{
  "n_layer": 25,
  "d_mlp": 256,
  "rope_base": 500000.0,
  "rope_fraction": 1.0,
  "bias": "all",
  "tie_embeddings": false,
  "init": "orth",
  "beta2": 0.98,
  "decay_shape": "linear",
  "steps": 4517
}
Each number is 128 + 24 x the weight over the matrix's rms, rounded and kept within 0 to 255. Layers, rows and columns count from 0. Numbers have three digits each.

# layer 15 MLP down (transposed), 256x64, rms 0.222, rows 230-255, columns 0-63
162118101105111120158124136163117121140149122132138151141151109154129133145154145120113061112092114135133104146141119127129102123137111112131123125137124111143145114108123117090156168135202141
116148094126138103138156095138162121117100127121098123144120098118161109131111127105120115077082099105112092120149106090189104134104125125109127128154145110144144120156132125123095096135114140
138167090108062129144123108103147134167132165120144169146146100136103103118125171114132097108121086155092099126116123104130157127154171128100138115152163165091110166098110126121133120130151164
106121144112138107119158152127096087134130126165151152127146133128159137139127162100078105139111162128148178131130120136105119146122154148115167151124105145108126149101160143111109163133185119
126117088178189096115123185125114116115157056135166117089114111192110111117178100137141125152115143131124115147130087122123146063194144128139140175154120132128148138152111133118168100081122163
125093124134113159144157102146150105147145136094136111135157120094107125111120130138159126099123098112093149126126162114162107120149144139144111136118107117092107117095118159120151107172114121
140105110146123116149116122139172070167142089132154156112111124166132138126148135088135152130159140136190126164139144153076116135197136117131114141131136128114119159124125110109164149149123096
104156117146150094096151148101113114100119121116118080120105139135127140130182136127101144143095127128087145114149110129134133070121118110145112103090090141148125082143150119106133127115124097
114128135136152160106125169144129129156173128163127101137124114147117124157130124139098162107079171143139127134109129133123109131100118095103143108154115149155131136121099100108124162119146149
166106158155141111160123114124098129132128153131142141104076115065148133116131141157147127119155090137147111123139083105116136119140124184123131113138116138097126088118122145122122167088130137
120140117152146095137116136168157115170173129120171158128164138155151119107147113141158110118129144115123142148118118127127109126129118164111125131139113128089135130111077124139094094106111166
134143125125129176131109085159110100144127174106149102068102139140122134114103226139131143103141133102100123148096098126137210091161143187089144133089126112115117057153113109152117141129147169
151102134125130134142207145135119103139126132109131106162088186136093131137123153101110127120070153130141144114132125139126150115116151098140133148116130150144144130119127076119164096169135145
130155155123135110141125089117154132122111112164114127167098181158107147152164135108152171153146133125150120123129119144108090113121103107128142103127107128114101100141134106096106161125128142
137166153130094168148136112094114107120096152113113119146113157144107146081112125116098107157160133080140128142096119126138153129072143119152158139120138100135139147123106154179129102141121130
155101076155152165152101145097144125118107165147104124116123158123142100135116109122147178162169139144128127128105133096081104138100118133169095103105111111116113144145131123147100156074139096
121091133106117119154130144101099127144146142089121152122132105141090133086123120151143130103049087132131119147122106138148115150118108093104154187118159113143131135147093127095146153102146149
116105081120145138161149130107102139146125167150154147127174124113105138108104163126084061140130093179100132117129103123145109146129141129108100146096133124130110110185131117094162118064157127
149140078108096137129152107137108126135139148149135139104116103146091114153133081122124120145118140135162124122141115127162133141145151085115109139152159172166146127149161163130120170093137112
132136110145160168117123146125124121134135159063143168107133128149088144123098158114123111118112131111085150147123113143163114080152122093151100109143154116115134128114127150159133128099136158
163197135113134163123115156101115082089115144113136152158125179152130115118096131111120122088107167105131120105161123146109157102153144111133097111104113108165166102128158106128097144163136100
103126130099160133101125128121124143131155181092113156106131129121121130112106133142103137071145143132123119145098122115145094126049058126175121095137144083102134117125127097121107118097149135
133121131147181123101111228126146155112143121137132132147123123151132149178143107138141144163162124101124100169156099109087117171163115108148102117100114152168147114144123118138156122115156126
118138144143167149115103117128087122132114140119135127125121099120112110134122081139150124074162152110114137155115134111105121153119121138109124122129125095139072119134086163135109128099154122
149122152131123136112144151129135148132101122135148163133114113171080156139130160112108128151126145127171119122147135118138110093134122099129162090122127083135148157099170122092114130143132136
138072128112094143147145127163150171094153126155099185113106120164153123094083081128149133162109154119145108092147139158136202120179131149140129150120091121117118140115110156119123126177121091
# layer 15 MLP up, 256x64, rms 0.226, rows 231-255, columns 0-63
144136162159114140121116196110096133114177121128163120114136150126054160152146149117178136179140150140141130144140162160102099148113138139140104124143105135111116174115115155121128135136136115
128170093162167176147158123135132138182082108163126085156109126137163156176152116126161149133098126149142084151133118135124148118120136084152172131132118130152101152076144159154145133144111100
181112143136151110166165139120154118150130110138098088140116120136131122114140142138205134125122158157127109145139147151114120121127137106134096127120159115155118138156102127173166144110079168
140158106131136169141147116106173128133132143137144145121149160123177125137161129189144112138130113069113131148156127161160170109124139089118078117136144123097170058141136103158149112105152161
109109159151107132130157139110156136127103151167129114150111152162132151129160110132141139108148154123160136156139075137111146147144113104070153151106151114146153140161131097149124110154157175
120093154133136111117158116109102165094122137165135110156149163071109083145092130151110128133094161100072151085117112087206141120094126121106099141122131117147132125124132130127076144083147131
139090098126114137133134156138123103144105156152150196154138125114107105101089120100122104146174105110162109108107166140122121153101153100119134139158146124117100134089090122094078103135114160
120124171166128089133164094088100134105129150090132126128158135115141106087123146155157114168140095123130116131161141123163139113152116127148125136130135147090104160136152148145126117111129094
118122111116112120121130142084144105091151104132131097153179117105111098133151140110108105130107197076153113097108165062082065122112125079142138105144121143156140125108120111161129142120144130
086144145161153123128116109081109114161146130104120115119110097084150139097124139132138168117151126142151138106122110139137159139080145141103137119116138082144162114141177105132144122145104113
163165138072148151153110126120145180140147148094130113125157173149149128132072132111157187147182147154146154132095121157122133126106174102148142123140158136153150123122158150149153147122085087
132164147111109134151116124132117105156152130102163093139156110108137148118136105115159125148132101181138144073108151133151127147146135132092137089121108156128103087130120169140128155123185155
142134155110104122107167145124101136119140156115139086104174086086135121112115111162106107120130142139094126162119161155161118141150128124146141132160125151151150172141114144149152127086145109
109151136145146132136122132139170143157108135153158122172136160115117130148152110118136131142118195075113149121140167115131155096125180126167141146181141141134098156097139136127174115164118163
110147168134097101104103118135157132122120141082118133132099128165133113116142114131121104048124105121100124147115115132176154112150112129086127158170133133109169166122168099089138150130125149
105147125144137169127115117122153088125139122123104133079136126102142110116130093127133133155140094133120129144151155110149152095100108127144134074105112115139147104072150128142140139131097115
161155145139096130121145130120161096125121106120129076131117127089168118141153148135134172135114142076150159150078143105129137116130094087099123049116156103119129158109118121176131143130100109
114141135118134160156108090149126156153144152125166097112128142085139123149163134135135104157164154116120128115138166143174134137143127107190153149095105106150131170109127175144177144168116147
069115164126071100125146129143128114112121133190111098102120138135163137157154095137148098110136119103127119128122116105127118163153094132112167144121130149126139135118134128117124118126141101
113138137166137144141125089122163100166145121160073134125129152138155112128126118161123110165116150128104165179107137149152148090144142122133171131135145155126145164120127114145143134118121168
149089161167106120123137113144132101125103097127125091164110145134147128132137125093135135163089130084133149103149130132107136096172187132096136160123124156151108131145144135085163143134103119
130106119121092116136170052101114172162131128114136090139126134122102117121124157152142101093135163124109125119185160129161093154139169097101144109177152143114100110156114148106119156109128131
115094135098108072154174193125156135117120110128115119140115155115105143145107153105136099148090089146146086114168134117134085108129145098107118132129100144125132126111156088157126133132110118
112104124135126085127163139129105111137154142136115074135137146115170142134107153114139152110173131114082133108119116140132136156137146146102129141115140188116114133169081129170137145129125122
158163136119144148117173144176127112155154108122191140172107088104156146149173161173158132144179161151107165101165140199165164142131139082164111134131123092162166163157144130182129147120125156